Weights of a small transformer language model: some layers without attention.
Each number is 500 + 40 x the weight over the matrix's rms, rounded and kept within 0 to 999. Layers, rows and columns count from 0. Numbers have three digits each.

# layer 3 MLP down (transposed), 1280x320, rms 0.0919, rows 912-998, columns 0-79
493452438471497539492512562418500509480526482553470456523430431469496505552523480522511478502441498480479464519521532490530498478526513482540497458498487536442553530601449514523467471549561521488576505554462489517450529457463504532587541489
513453523435534518503415507537522470423488508468457440466587513527563459553455412481470509504470473519463513496496444529557472528431531588571429529490515594445523530427547457374514521538465480448460535506533495486499505529469491492445526551
517527369523470532503549549479529518447528507526535490571461499506521486495499539426517424447539467505447400553517467473475459480508428439462495482481493493546544526495559537556540528456501574565535512511520568533516555508487562441591450499
459482474508495473558513510493533536528534422459526595542471353480467522552520487444504439504532472546521581490544491460456553515443543483501458512580524484494535482489432470446488489483409507434486484469516533447522468507524463494499490548
483501516493532519526512531478466525530532552471509489524431591505503557534513484540499418486543416481506417522490559533442552484557551482424535473521395570512527485477530458473481504483506543529477514508489498518615485404510443425546485529
507534470487533469542488473474477460470535544504512444498431482473460476555562507528476520467495487538506555430521544508450443470488494526504519470472445520552457486607464521579407479479476517536453534482514475476510524431498451512483452501
518499494489558513504501560498528507574507512558487486505421502492516463459444425445479469530460544484472537479563435456508492429482627505504525521535559548485511487512492508470477431571502560526512456526489450520439504490390495496490547486
545482435523530418461576492501555512479444481475521444492543525511529435479519547534514555561523445471568559588447548443505461482446476516415567526519507480561540471508538413461509535480571424477554500443504551506497506440524502493531506454
485519486469495507553492523518557526519449486556477473527563461590510473503463511508474556450522556520521453386462519529519477481482480518541455484466493473500553502526512463499529505555442535465515445519448479483527506453533440551470530383
486511545463505508476470482568558514490430530524510501533567507572545438456521438391465479491528555487479426548461497518514498452502524526471509507518500502513540639445516522497489570538440479498513515485631470519529485498544515503529476450
464514467451458540515468505459514478538469504449577524500520500499577521463489482554514393550524473459498494480532439459459482446507468459549459513518531503481456505526497456466463514553480561505530527470538445506491563520534510426501541519
529544465577491493527458527537560530500498504509455446515473526542576456446464465534460456537503508528506533498456478500501532473524451508509494534494527552515458465510489489528514497489487451501495547499589594512519463546526503515526504450
487520517443539543476453477459501581479489525474517509576467492489530545504457447467479525530498415488442512511539534459588508498421617465534506463496561442492489526525491535502557427561540506538585524471464469491413498540480518479505561538
508522520484463485406480507433503452506453529464463538524465463546461480510458472474478465509580483483531570492501477493471575504497447500448544411549490520527519539585505554495522556456506520467485526464455508541549437472526459530459540492
569512478499490524528458498465476574533486511496450515503508554459524553533513564425464546437556470507505502495489512517497491469464482496481587453486544424437458482461540468501515539522519578493561457593473544469427463530488475551462540501
522514521564572541515591529543599467522445496513499559553532441440523531488492446463498461456473506559498471611503539500464556463510508490483487403504515442501461513455552502502533522491497604572521442506495454517485479510549510442511521466
413523473465503564525503544411464503508465422494472432534477500406584440567505532507525553480504419489496452522529540435448561498474503481513456544489507512538527567539472531494457578561492484442565536429471446418512491534514453465497497515
455434494472532414468463513469513444418547540564514556513452471429574560433516468505509499554491443476450520518565454441545454529505493505513459533508474485571466434584523472551508426486477480509512493483528469530501498481491430483532463525
485533510456521509544455596543462507511475532574502492496478451499460427483502535521529438477502515473497542529582414488502456457465538490510525552529461487516551541461525510429501473514533465483551512492559522503481437502498460470446595556
543442477498448541437564485526540497496502551496480563545499496567612472494487536484519443468421469490483518511513489434590540475462484455654542554458496493463493545514554509570434513528579527484491504565474499527568494479503498492517469511
540498486450503513506542539549527593413488528464511527530568461532515629419471499547539492432497468502488469558517509552511431460507443480462419497541472492414483537549480505465499478543505455475551527553536509503453542562460521549495482432
434505508547458528544540462520444555460449528546520540541420518508535543511528419445549467550481540486533547467465487431493485477474545540479489491482508468543499500421557491521535478481527493441504535551422507569526488477517587425488477475
444511549569556454489538496531532461500493496472479503490473526459488519480545507524449503554368510540501502534433496512436488569492500512467458489496457457517457435496491529549483451470503533490546498546510489556426537521512458500478533436
591490541533511473473438472517544501573480493543501571506558586535527492412518532423514500443499517567468505493472551508553471492498572494589466574489541523507483485439567404473528445467531493467471472508481458459472539521578520547480500542
570513550519481500514526558503505507501461468514410430553514537508516470453555492593529433515465540546473508484494514517575500499455573592545488494492547520550429502535530498520514438534484537445435506507491551547489439496440467507517539434
468485550525502557432470492513520533517496501497472479519459569527495482528522505513500512480530504538514454516493537452469491518551543530489434525524509503487482491505478521518493484529454427547488507506498502485445403489461463531448533496
540487461491497495515514491398510455487537477557505572534545458500534459527519505484536412447481467525488390555535504528545506496482475486506524551466482540435496477570557521471464500515534544573497487520555537476435550461486435533558510508
549534472502501532508539503486466410488519559575533490505476481474493515474477479470485449517489424500447432507571526515494548514466432468474509503429525490459471549555473531466464484490527486507530506484524495532466560500504474524523541472
489491406439522490510542567472476431468500506541510535452436486488469516525504477524464446474533467535471429516519509550508476489480435494456548541532456560466503531575487498486513490522539579544578523490488510494493498430496477543505492489
515515515457434513470497425460465548547483489485541440516513479480515538407457526562534475463475587574526571476448558493475508495466509515543475487562544505494469580474504435498504510424467466501452496544466489470511551595523512580535523548
444561463474439496444466451468492455482470449493453465471474507415496501485564521439497475465458477508470465471477603482491508487531491475476423511462500542532505511520481442500507514516470500539500419522494523569445510452480524487452484519
573504483489549493510422457548503495460525572514505448425521488438584464428521467519484518502520515518461498535472506436469499478498430540533472545527514457459453477405516451486530473586484515554456474532496452385516528524482501470518458458
527528434486540494583515481561454477501517508534511535386498492445581482463549462431563511546555443505502452535535472432487476513454455475429497501503436551464483512520470435441558502463475437405443465477407520521523478487488497539509474438
495500486470476553478535498523546490499495473479556577582478486427509460533506483440505473518529493553459406538472455519456492519498494437474494456448412495471556526561445551524565499484522523533490470581515469440503580515450495481574525476
447511464476587491568542553460525534497548573550517553483565494442539503515464558529550468384516535544520501501553455531490509440474582459443466529483573518453504496555446506512503478487550520483507503483486527486523454459557520506471494519
535495478533464511481494467492480524481459457510484552548487456458612505412553469597480402548483466465475489491537570530524455491448576494532512470521487503503481509447596434597557520536547481532497557519434495461465465546453486443529535497
451485460418499539520495481424483532457492507539499538512499484508494565539514506445470465462478483473507469519571529494477518501515434471469542511477451524497496490552526527503495561473509571556520468538495517489463563474493514542532483476
503454519460490560505584444430498498484524528499456541480479427436486507461493471440474469432476544564560474493519541497511415518518535475527502450454543475509473580564553537455547510524528652525450545512421545539481501495471502520511441419
495526469490431517511467444507535546497510475614531564524480412471511517473488541460520410481482467497454466522530480531521489496455504492430503476482531485415556590534523559425515541486479559460501500561593561560488546491505501523457473447
416462495573490533487520512485451475504461479485491453519478502485541499561522504509496472541434434418475406457532528564536447515522556470491515575526404523412550529478570527494563589516502570444461495481505580462479534469519496443471500532
448488452494483503510577501457520480525489504538504497455449479474560469479502535456485496457504482525436422526540408518541501524490501466473550541493527477441526536563483498484535518490480551498502514558554503514480462463498439574469535494
460474501543474526509467516588476494542524452592482495455539432544519496503554498479560496495457489457482512510534417495443504487512534523515471468433485491524517492480493501539503470553491548529465528501473485555428489490591445485444524481
518526500519524514527432535520534462517479545535514486487519532489618480475505474497493498498460496511502473531456529567468356529533536572576554496461518555531438523507449503465497494518502476506491568491548445478553434464552475498479605468
560556436475609472425530497502456461453436498578464488520532535537416402430533537626530533471515500439544596506480546541476514522514493536471533480419455515561434586455417561495467495451521562453467431496548521554495570517485547481464455510
449548468561497526491466506458470460539538495503543471515436508512522489485441532564507468492538499497449485561540517533444475483455501551510496479501584527508521478584498551439459522504456479497514506518450528574462515550540497471520542481
493464513528487498456516533533521509483484488534484448504513494514558450459555437489491525493429511554532481571477493498607531465511464458541547516472490516508528532516538424512478486495475442535439470582433591511511524485531554595492481529
511495423556456483543435507568528508488521457497405532503472495448687547482510389496436499531456460527493530387474486512474514530516507465505497472472423463451537472560549555473507487553474520473538479461562443485473481450536469514479487430
523463473560507513525535595421542546498509513458538504504432432458513502470507545522469504522457513535432477510553543543490594546486541519512502547503516483511536551492537490423549482521469495542540473618459509530445446474471415483519568488
393450544500499542531467538498445525497508505510477510529496549507565488460534561534533472563416487495579486539453523546475464488461514506519490494470423493425464480436502526442508476477502504549551512621505406501506449595542507638503449446
512446426456567503524499503430516474473568480500507558483444453454461574486531545447500436484470509471487452522490541520521548492495490441457515489459468490503501559577496536516546545508519539526500554531466445495516472455486557542576474511
541492476556477464560448515512435492470523488535460604541474557538519459479476488458539514486553500477491572476483544435557497506522486494470559532430501536582508462523516459458495522443510544503460546473530467434553443576476445561464577521
490595439560481504529493481444513431496552500442414469528464447479577517544587507460506454603453491487501457492546512492533502483513509487502491517561512487457512527502433454510544525535548445488508587479513541467456473466461497556484516514
480546490457474604483507491483538529542504429492469506523527446467525516505491433498544424451574458483490488487545552472510488514498436483495416438513481451521490517530503568515463517470425480469510433422567476543526484465505460516590568459
500514518542512552459532433443522555506504495463518456535548515470468532561509513513505456519547493448474541516458544534476521509431460565486427521534448495489476475524476549444499487508558525446479480520472482517494529516485441547509579458
528496509438480475507555490452564453490536453501556564560479468437436484432469512422469501502494458534474441585515499542546512551472521478472439480536465529437555480537562512431548538464462541511574525504513520461444502496526520526503490488
527469446458504517464514512423532489516502516536489517567491453482536498498514562459448475424468414492499357531519499472516459497473451473518456458459461530478531543532483523433533575447542499513489478541543535530467565441490473515556512472
524505468482557570507509513471520499501529492513542529500475489430539542432460511411491466515531469502506467536547463545476520470465487436447533476521451518445541520589541529470524564544498543587499508498550518486501546496547494496544542455
477471505429455574501472441502512488516485490514527617514483485530536445487493494521498497470551493552467494568531458516507480505505516469481588524512492475509459572570467548483501464552531494468483425511474547535484486503477557537467453500
505533495527505515485564452545541538491502456516486514542454544504459469506437564552497516450534462493522579523470508445491535437466493522510464515495549537504526472442525472450457550573428440508534425558485446462553511498453494473537491461
498471480548466473581540495544556547425512554509482517524504515495455473450472459487510529569565583632451481531474425526498562482442479493502447399550556529445555474450485462510545473456399413488548516522495479492522479496491507516531543509
423515510474501483503514529503423511468442543501474483458519448499496499552524557433483466460512450414537504475559463495539457484498430559464437459537510435511518525532481436524489564475462479491527480561474523570488468486476453561551511426
474505463487510553480534586469513497487531515524538556510448508466482508493532487452514479464501472509458399512536520469461498503458448503509528487468511518455573501563478488486509520486492551510543516477507507533503509465511547495526485538
451501534452516539453508572512524493522491482409515539518473543524527475490408494574483509425541412474542472447587538498513523555525501552549472546467473567477518516488503473550495495557567486525600457532518460491525541480479495471494513470
481557472421468473493461562459508471462543521509475507462478424502599518510591499497450411526545477480433420508566527490505491491461472428507529486528439532495474551527498506471508500545463569544500473511479574495523482496527490531486478436
502496488463458493497541526493533543527556469496519495493510578528520479492471478510431458521498480457476519496504564508448525495494527462473562539514474470521511535566580432448598564487469551469552507531460457511555490459548482452489454492
476492417478552564486473468413508503477466514468509553476424438472532470583503540531532513493499482551496414463500515546506599500440514609482570485567474537472438513587475541434451436533568486445488522557515462555462511452464490526540563498
465452515498509538531482486553522579511579493438511609605489495518482499461474560535523528475484498475510458515527569571534524461597491540503508499527521510521465430543448486519536593532485581454473463489501456517454471443492500524570576525
512506497467571544494484483470444553519511487475582467498552534514515480501562500514509522452479500462503486485454558524560565489516496421519614511536525506443503527466513483476534546509492461454510523481419421504439572471492479490478482482
484458477544478494497510508502455463418447473499511535521519469501502484446567495490542497512474495506516561492514469409513494525518494464465471487489516493500561551505506489450491555470492478471533477500547531545441377516530480493463439523
507570451515474552508475438565480519468470478488455430548471503556527520516494443405493474550537448490451573544511509459513573502474443443524496566469504507478547570461523548549442477540500465459515490551470496516458482429465487520444461487
535520566452485517505535535451520500473431458491455463481523440529586539567448530465463488467488460486566527441474468457481506492476480531511586505550489439460532536434523493481486566524464411455578470498540469562494478454454475552536531521
499425499483488429514584502474440435548556511561565499469514564510617523563532413401495556464480466535493517418501529522525414474494468449476498560492451511518490487455483486481436449556495523464437528532573494455519461476510439462420512490
481539479428504595518537581515462548486471499448507486519582515507411554463507501530449417484554521428468459477391518517520492445518471504520523452513481505451459483530475496533520599585541458501477518484455463476541546525488559424498455437
528482576396529539489508456433496516497411495461479538535551376485396500529508496575489568487513572509427468522483474562491526506428454489561478490580535528492559529498490453530488514473461479404514530510514512508435476480433491499595555485
468460536530475574511466542530482481494494461498490434535470472533499495495537575443565483434525546436487465553548561511436478507498454485430565523476450455464542449528487567511553563460510509483500440476587491473465524556524533555541507528
480528526501521527463444536465478514513443432529537474522506493497485453474534551473496465484453453547452587457461572546473482455439490439520422455570452557431566497565485413523515547473497519544517456531493470483463583487518490551523555473
455544527454486459525543529505470561534470467452491491435499437533457481390538537519517470470476530490574514455601547547452484549437548473559469505519507546519491470511513532533468469528479431507542493486568552518462431529550439496461503519
491465442509435540479499540455471512436521524451499470535421517480538543485560551462514484484510425480465385509500469531490440513541454455501526537512515474502457534552493413457532493454530480489574497579503439521577516473545501572568554483
543546546436500511509427492521440446493454526498493408539502523424508490537546472487539470525480471519505453508523485545565424568495449463524511516541469487444567519466448457383467503556487485476511529513479553523491447490491475499513447509
512495480457518469495454448447474494516475460464542481496590480480458505566425522575444526516473532533481518467566459560532487490524432550527448436564493526493553487482458483489548540444486441516506506446491508476501531503473454537534562455
595580413438538468536487485474504476529511500539501505540522513519526498500416482547512494544482546505478452494493475462466450506596466509481430528447487536464475486511489476496485490496487486494498522476450417494476442411555494557482576598
511496489470496503521441537545491546545479439561503400553537493492480443425514491470507519559433563466532442492475635537506441474528495581470449526466454609497558444456506543567450457511459655542488416480479506489505511404489481405472489481
515475496507477501522501552464536402493565466497465530466527467531468409504553586572513518445561488509495432556595412520523463493534509461467521491503445582529413442473522434447396529511514385452577521507500552531494468428495402466530456511
487481431494454502515484530376514492546477515500512508533508500482566456532449504435501470468504528489492442524529482532541477419465511453544512537505510520506484528577429522527512576555512559517539486488450541447443550488491460487539442437
474472503509477433436487498470531490455494538475458513444454509489602428551534539471496473466538567498495474459555502512513525493550583483528498418516466526501507530613430457554477549574487508458447465512451558533555494496560487445466424382
462450404529467491481481483417546492448558444562465466510393487465483498485575529434498440498455486529509463583549438495466497467538489465506498519498518472467499445548491438504548549521537547496549500600459541521408468516509451483564481453
522563416521466503530575498521445446447536529462565477486467579529521503490551530481435521522550535474452517489536506443433475508471506559480532528482508451536448507447575540524481438555495536498525513525448505501479501486492578598565488499
# layer 3 MLP up, 1280x320, rms 0.0992, rows 913-998, columns 0-79
403539509477541513513550464513525462545585456458464563503498511487439561506565525458537475499507413513551497499463467532522443517492491522519504434499458467474568471557510480551555514493513455551424548476475560438523477551499489478491363507
500493530598515480497466507452477572563465479482529542556445505566525582430550508407445499449472462477561444529589530508457531479463498492487537494463481606490482558577515480506556522530442503550461484522477454507484511468512467475500553418
472504460495470526554443483488492529479484497515540469507485501493459522470538554540565456492466497523483435467478494454518542574448519489473535550488467512390491463545468494497450514366462497527485507471501432439436475439524580432472384480
587450514513462504494484540536542531535507520403543493492499496505525520503492507487452504438509437476530440507492506522484562504456560490428498472501548562511533541500514466574550499448523495452461493532464459454484519509542551463502443525
545570455468561441455498488501438433502493472493462509471549521526415524450553503518536494374535533474488504483489450510503537543461528516531564524520516508516491490532466505623460524430499477530540463560492469468463612474513550513458491511
528463468533558443526528557490542477488597509469496472568446537508446486477492489558638556440465485473561547542490495468529502525486572488502547394514498464506518549496552547555538427477498466476603478452465512479462550519412512500491485500
446516470491502524494540479477481525510496479529471523514473524456506508516507469534525515417550494475523501494518499500531530455501496460474464450489515488535535548476469463535461474488469537585487441523458479532510476436443454441510520523
543501542461573504466509509522494497556522530482566446455562570489456465457440513531517495480531452497515420441445448456504463550391606553519492521484544484515533484474457506543522447464445562465506433455448483496543561498524545554555510589
506466523498504534511501493501643428422513397550516490516476517477428517539489509458475534476520340469510509477436462492519482444546569532548597558480479491454522509565578514480492439452565472464486462546500506414555539495433555518488425496
527489521504500548527481488472492456527483530458510467447578562509488536516504517526448506538499497522507463462530540468553521475558489449493468524459481519464500541429417538529595465573480497509486419519543378480553502438535544521493546445
526452525483486456571529471451531476502500519515487447527517488531507554516543525479583508518464529556556495566481453479496472514466491471487506529436532446498549459501492507504485538463533547479523503569495526462482535419481485462460493506
524537506525517544552482479479561519519457476456512543530468511521465529511541507492494509539531462527425539487547496498519511479499539490534474495409494446458484471573549567516539494434498498449532492571464488459518446473439545412532509556
462482478529522562509533425474630454474468479466513551538521475403506452517441491531492483597552485448455468499428443511557543484497504404464517530492446488436519561488427493584453596478551491544389453439530519483481585569519570529523481503
491463574486485530527458528472542515502477482561568526503449470433487538452513531533497536509565441504489564546446541592509521504486532456449439496487473611446513539487477425528511499420500529534457492462437546476546463519462550475435457481
511486462457465520530477444393475465501492441520533492549545478478520482556529490451525457485540511450494413494478499576495534451445502521540570509478452547473519415530516493569500483552475474503527466488498472508553437492526505489518472480
496433507554558468503510511502454594488552526546550496459514554498471538491477525501546492482422495510525481500585482454551473522520548490445538507467470517474542499533541556506476499535529446530435541547545425529471487609534511496484504451
494460490483494495523534417482492559485461523500528455517490456453476529479476507562472431458494529506464513502516442557478486488508565540474555432491437447553497493481478516588559516488520507469487489510554490421497523492488514588584540463
539541512522532461533548551541542501538485536543459553546488569517529499553505513538517528492451446518493510550568492492574468506477538470493462491475489450526485484521454589530535496465489506542436497494488463474491526496431556562523543531
478436507497475556488501523501585534522591467424523476490467610539400501497508469520509426494483479507560539498516438453530495573489497512488535534522499476446481520511479432512497497381451569483505532469492422397499475482513502540542568593
482466507490529454497549515510517565463493546473536458533466515480519413433553455540583504511552494555523404533442417473532499489468522471502561499508443486468591537409517415507520468425522538593513538461567472441400485501448532490585579453
528467489471493497518511543593513495506500458517502491475426547437496472541492463475458528562467459501542500453515516536506477524457518570440470464370481491438529522487490511499469527501528459527546509531518572439543561555510486464492520534
534492435538514549524594472483494463606532481583475467480514524514491533513515456485484522469460500494513435506513559505525471531411498452562520519516517513533470437448533480556567455432481502494469516472561464480488534490499488550519507492
504512463574560557514551450528511483560529472534535514537596597500473544450583565514468544541507448425488546487510573441453496486553500556518479395452451558476482487529511500514502505434578462505519435513559449527511513516521568457537462507
446467453486472484469449487456548504495467492510440514495531502482483485578543563472484515557513479476618457559555542531445508469534500562519552470485547502507483506551525541492485546525450458462439499515518456426500513433509496465507478515
466416490549461520515525519496559458441517451549446493527490545517393525508523478464539504566503520477518536567498533459481484470480546489509526498431517527474528510471572509556524518524483536498535509533512563527495552571495501508500472505
480492553514417518506504405536559486486439495491549481473522485487454509561456478519502560512512526487448503477499471543436459512594473491422531425506446480507509469602484525510553516472485465492472546457458483473581477490515509510495587504
535416543451511544490501550499432442443500504485507537488507562509434510519535510541489469487480562498546534516518517477505521522546546515479476522492481507502445505466490523444455495456482465511489471541453489474526523511461509480509508487
543506562538517518499478516564529487525539518472520527497551581485440493521494484501480473455544547560535570517482540509528509537494536549549464483459459474494555492491452516451499489555492494458492534515493459482465492477500532410489502490
513507516471463491479510516388434553500515481546552521470480496462443557492522534563518494441548505513501438503401478578480525493511593572407569467509486509510482590501464517531532518467498521477490508445514530438476544500553499506524490506
471483488547545567520526489436519476522556419458534524532490482415443460453460486523521491503483502510551452519525482474553511503428553431445450464482483525466480468539513520496468512456493533532559530501623494557546469455424500532562498563
500495505485458538565547592463476466459556390483483487512518535409477455556493502556448489539480502563442536498446425509483452496506550482491501525521529572503551475461490461521569566546507572528471508576546445504548470525517519534439502543
538436460595488534512490490492421479510530496469512504543504485480518524439467558476518489559495452504525457478515508474520512531493509507481480424490531547489525512478524464503425499525433419556452540476588548551531485484491547539491499530
561555457503528493431463518421518558538468480483564452500525495477544499518463526514432472449454501513498509534528456533423524486476495566498503505480455514469415528481540483567435487519536560571508506467460570585499433500493466520515426526
578526509553497427570451460427494587492517542444485515530483513487474489535436564506510551492561552581535504588577515528509548408447494450476522439419497522417563436513496465488454516436483479461591550494470522446549510537542470504502458514
473448501522487543524508406504460448539423530477523486587510542570480474494486503496468442490478484531488440590579554486451514438584482474405470471425522468397526478437513520481584437544449472573473508517532565452588532500392557389552496473
501539523475517492465517501519485411552522532536456548599570597446508493484486516538538468484533544543491451489525519478530488459496553523546452500459511459503541511458527479524536469506536488483476495574516478482538470536479520470481481527
515410512570506543494511552467537489499467479454519495535544530458494567541455531487476534503587530509502540469505462488490496436496539410450550530465455476465557521561469570534532512430492496461469500622510521432497494472520490517472428555
505426496464496508445548532390490453537535491432485449477495542522479554529449483476437456508446522473506499564513455547452488498453517530466472526495428504542483456531483496450542440504451484460520547474435481516454480489533489433600471519
524552517528515507504539450590557492462482535524578539505530573554420426535565597490506521499508500558524501480564536499550463552474460519450443512488549521448518523464433465549438454508394461595482454549491491473596521498476556528480510479
505509502483491536467512524487507518598506502521531475546576498484503569492532544514491523563470507513573510513474530550493447483498481493495541493480536497465467522513486565507507510574465453572512453535476449503533506536476463466457546482
489502525572472520451503496593493438527471485474560433499514536484455520455485440479509455481536515511469522508463473454517529465459510555457530505509521525445499520484550494516481400398501503494457421541474527529484483510468501524464521472
519472533424511463483488461489462487593575450488541529531537508523529546481528498500510496508495481457494481545511486525544462449445508428525537567490457497489543456517530529516503508555523511558531522481479470534511500478513463604509420447
496512508532490408507481508548534566507550510531562511477473525553514510426539582416579512500521466574510530490453492425484506541516552479486535398471472488436557480453495624543497459483487556530451467617450503415456561525546527528566425515
541547409575484484461521583440445488480549460506604522499462471499484482461559524482447557532561495475569478529454479511477517517493485449456474460452488497475455615556474501599548604478485451509406473472480479428512524528511547583469514519
462379494474490414473535511479463497521486465539541426540554559469467465464440517460456565527526489531565457546527469505434532484487475535479522482354455459414513501558492486512530486453444498546482479515532544505424547481468476473496544442
489548462522543503479556471525521517485514405534549474495497492469494465488465453522457559506463445439506509491418453492502557478505491486468531573462431499407611484535440528515496578528439476469476411545514500480445519458427560514509485476
449426453472447499530485494559510484545522424469507436513559553504473482533515504397545465491491480482499479567491501470503507500458560485556471479466535503506494481448501549500497539440569510518430511516535450511490490510498473557559531468
452479480458491455517528451502408500583513423467561465460581528435501517465566595496561507537521455557533453464492514466507370453458484469470496471462511514477522448464407432550536421427497450592513462532517462487545509518526539548485396462
544504546550507454545539406527535540554481491502508515524485473472496447462542540541511570542589488493476483472491505557538512516517489552564514477448553488492471531432540511515504521519508490483472439494514558457541575522497485477493458477
544511553470473507516443564467450478459571507529523463465504484426494469484475504499577511514491411482434593532546512467502627542502448448503603463466437561496501501595503462526460524484489495563543506476577515447496491534435442484535498513
549476442575548450436499478497425442472499491570535485565534499492535465468517554460443407549489451422463549538436446512467495546513522482538552451467472531482498557562510494525499458509523568501475515485558539482511516444528490532458492547
492445513519542481555512435462546421440496523489478501487568551512430458511500528482526504492530471567484492582555585471450554526541535513490551523445543408487506467465497505555435485551545525498492514480436459468521518498467522527492488497
540505484475522435488517486456488523510470481514519482536496575425496508488531508497524497559552524476506537485521506495463509533482414489430433419511525504481488469510488512469463468458484544523465553481465472444526489464463513496498521564
524466545477520511463527504537482520492500420492514471499484542531440509512504504521550503534453467509453536577382470515469513476550530462375443529477469488517502499500475441547512447439442517481511493484495428519486557480538511527513453477
541479464544487512535464517442546522475483515523468445454582530518522472512505494525546537522538481541485517479531495472462474469501543544520540503509459581479516458577466530474513522452494529500507503504455535490526527442471483529512455457
446491456500499485425513548511497453456497561533448532549456434532508427521499481525497439493500496526491474527499481496492399494522499500500493525499531517473565475520482603519427491476472501459512509531497466471470508539514510540430458517
552481505501522446470465475543541465435541493491465553483480516460413538550493491505406547500485493525512467420490503528485533488528570474415497468441483476499490502491460567548557500440478467487430442525529442490427496524525525535513445467
510504522456491571538542453448581464558482479499556453553461496406513534516485562513466546480452476497439566546489454458487542449461572536433507535521559523474494548495505506541537502513531560487468554478516464474482536511491518524544479495
520517544503498524496422430449496540536492504455502502513548433450497505486473523454543470532561518569550493471440469507528445472445411507446500484537472475426516440529453443540476524482479565495463422483506455460502491578493548461515510430
548508482444578493507513566562522520524488491437468488537539453453487548510442504518467523501523471453544551507530549583505555497470547538465512439473543510463453476522477547577472531446493513474474440489515465485570491410458559562572567500
466501526491520465503457553470483508466476467484487528458552530513512427495469470468510497550501497489489489494518533459510448521472453542474557489525447493522533479508520490489539493498488532491446543555431456517458566524517478527502514449
453512485514521594542502496497500459555528494480531555488537526509473479475537510562526513395492535476455479485476530432449568481488541574478476546472504550482448510472468452529590453514471475535502473504569534528502483568440518508539415551
475477569545499499530512520496529520572529472498459501509450602476512399449468536482511555482576469473538499451524493561506520468511517521494547494484489516474556557534560482532552517490568496494418568433510500489472502496490496507494545516
544483557555473446504467519507529560504498512470526507510520522484519473513408490495476493493524426480475545543579494474507504469502529488429515505467438475467504456466490506476516594518456493529451479554546549507565511472440486470536537473
473457499433492505503472537467514569566547524420506513548502548472398494566414578572511556498501431538504481492548420541531498486502508510502546499448516557448522470491451518476553531465481460515462539513459447559531541560452502512444517507
437539496541568411519485509485541512506473548511545564510535503488508424466415559522491490451478501450438523514520531483479505557493565501544504543446536465479478509527505467594502518526433487476463492466536423513507573512484521550532477488
528528454574523479508475503485497527512440480517556556462454468541477492476521461489500536481548554493546470513439532453466529475479535600506568461447469519401534468490502461604531515441468481522519496485464515462430539539546492473483466507
491479485491486471496551513520496542492490469416522439552496575515504421539517469468517475500506486557601531561548530506511504431496588514472567431445408461493505514559498493522524500566487538520535534496469482466473539519428531505558569493
506430551561484457473466598473549537498517465446525477548478471525485475534478516565542442566543527537519432489485536448544502475487588517491554534465499547500496523492536501505530527452445578500497425531492474513477500436451496475510489531
477521466515545574521466495504455538516532525464557464459561516486481527516502511508444534505462546521481504551538519451541458514513493500528489427427534545444606534447584539550444526446497465494471455501528500420502515527515505477484458563
503522490558566480536516534519485465544528565513511536551508496482491540471479525514492468494487471526523422504491440454493469496476490490476513522479430498541509465452492460560474477497540536520433444459479573508508554497554454503459392510
554526464464533513522464453548572489487491475447510512501483493449409486485507546461539534487556531442534548530478469463482464489554525577457520506465465569424516507485520488484543455476480469531452536450542493457511517475501478502546541507
485441509471387546559544453408529453477447468534566556492545529496428476536504495481480493532492563484450516452470436515464534457539480473457555420522523508445515500565501450514466485452514594562471468505457486495506586506490441504469543471
431490457539450460493504521479523567514448486487491506482558468484526451529525511425469523494512476470505440509502537457460414528502474491465512480489530429569485523513468484516516547511484561510507505471458511580483549483528441474481543439
495506504466545468431544458539486482550521546545477427498542484435435430497584520469575480506483465523452492503517480521509511480489459487489514461526471500470501539530499476554481497482491469534460569499540534503566577544452521555548494458
494489546509486448542510497490461472534469535507555501463554520413503555554464417435526442481438468509533489483508477456520541546534555519531589591429512556481474479483509494564469470456477512529479440469536493469442512546519526532450501560
444522537568529425432529510515545475535525462516519483481504464514465472545483513455467525446556485537438446582480438503584486566489552489524522487450482481465559459500453511540478482524503536503537477506556517471504500513491531510506493456
501439497500554463462494535433524535538530471504549532510570536431488516495524530556511472451553508493610505599455495501552526567470452516515480520471456484485534544524493507520501452462488532608474534442511500485490580537528486524421467439
512523450584531468515475519532529442581499490539465527474477489480434500523536519534571494472524478510462504501417430394506514536494534527479450486502498478471546438485462531574548432462491488527499489510484526469517477501499530463475501519
540522436484522550486497493544505467499493474513449505513559423423463513579423557475510549450558453500539516531499475517493515503533505545525397472488501549368475510427386533509493512492411449504461530524459411474496476492507585477541478477
501481502489478479466446438522434522520489428510565494515543443478463543554558556427491497495444498495499467598540594506581465587470578516440432495463482559501536470562489563580416515503531500517515485449541442467513503431506585517527485557
505522433535506539523449483500582500501527479519530469431434455475459482568495515533538506518579451478587501524486579544557418528521527482493507495445485530507509513487552540519488557441412430531532483450444482505480577455505463472477480502
507466526494498483536532515527565518550473473524501492467496471511472491469472464467565536512490506490560527564465431449483463563512591477507482474494547392490498423541544435501555505503517450494421570476489468486399488485472502510492508451
515399568520550480467465481523486525528561562559483494461486415465501543511460486520468523594481421466524488486465438465416524475466537531475479502459507520441459568495384527554518469450498457534482443493569500470493549422489559479518499536
515480491623483461486568576490558499488467509588525561548515507458469510502494505502536486512498464475496537544513546509507451543497456411496477535483502408542521428606514551553456543445480562431526502493472501412460495456494465512548515551
494540496543482437554523430492520565468551517494480470546439475446479486460468513486517541520549503497538490497494558601494508491537440472503514486443483529481504483461449557528519500485508500483500453506518477463497560555511489489521456532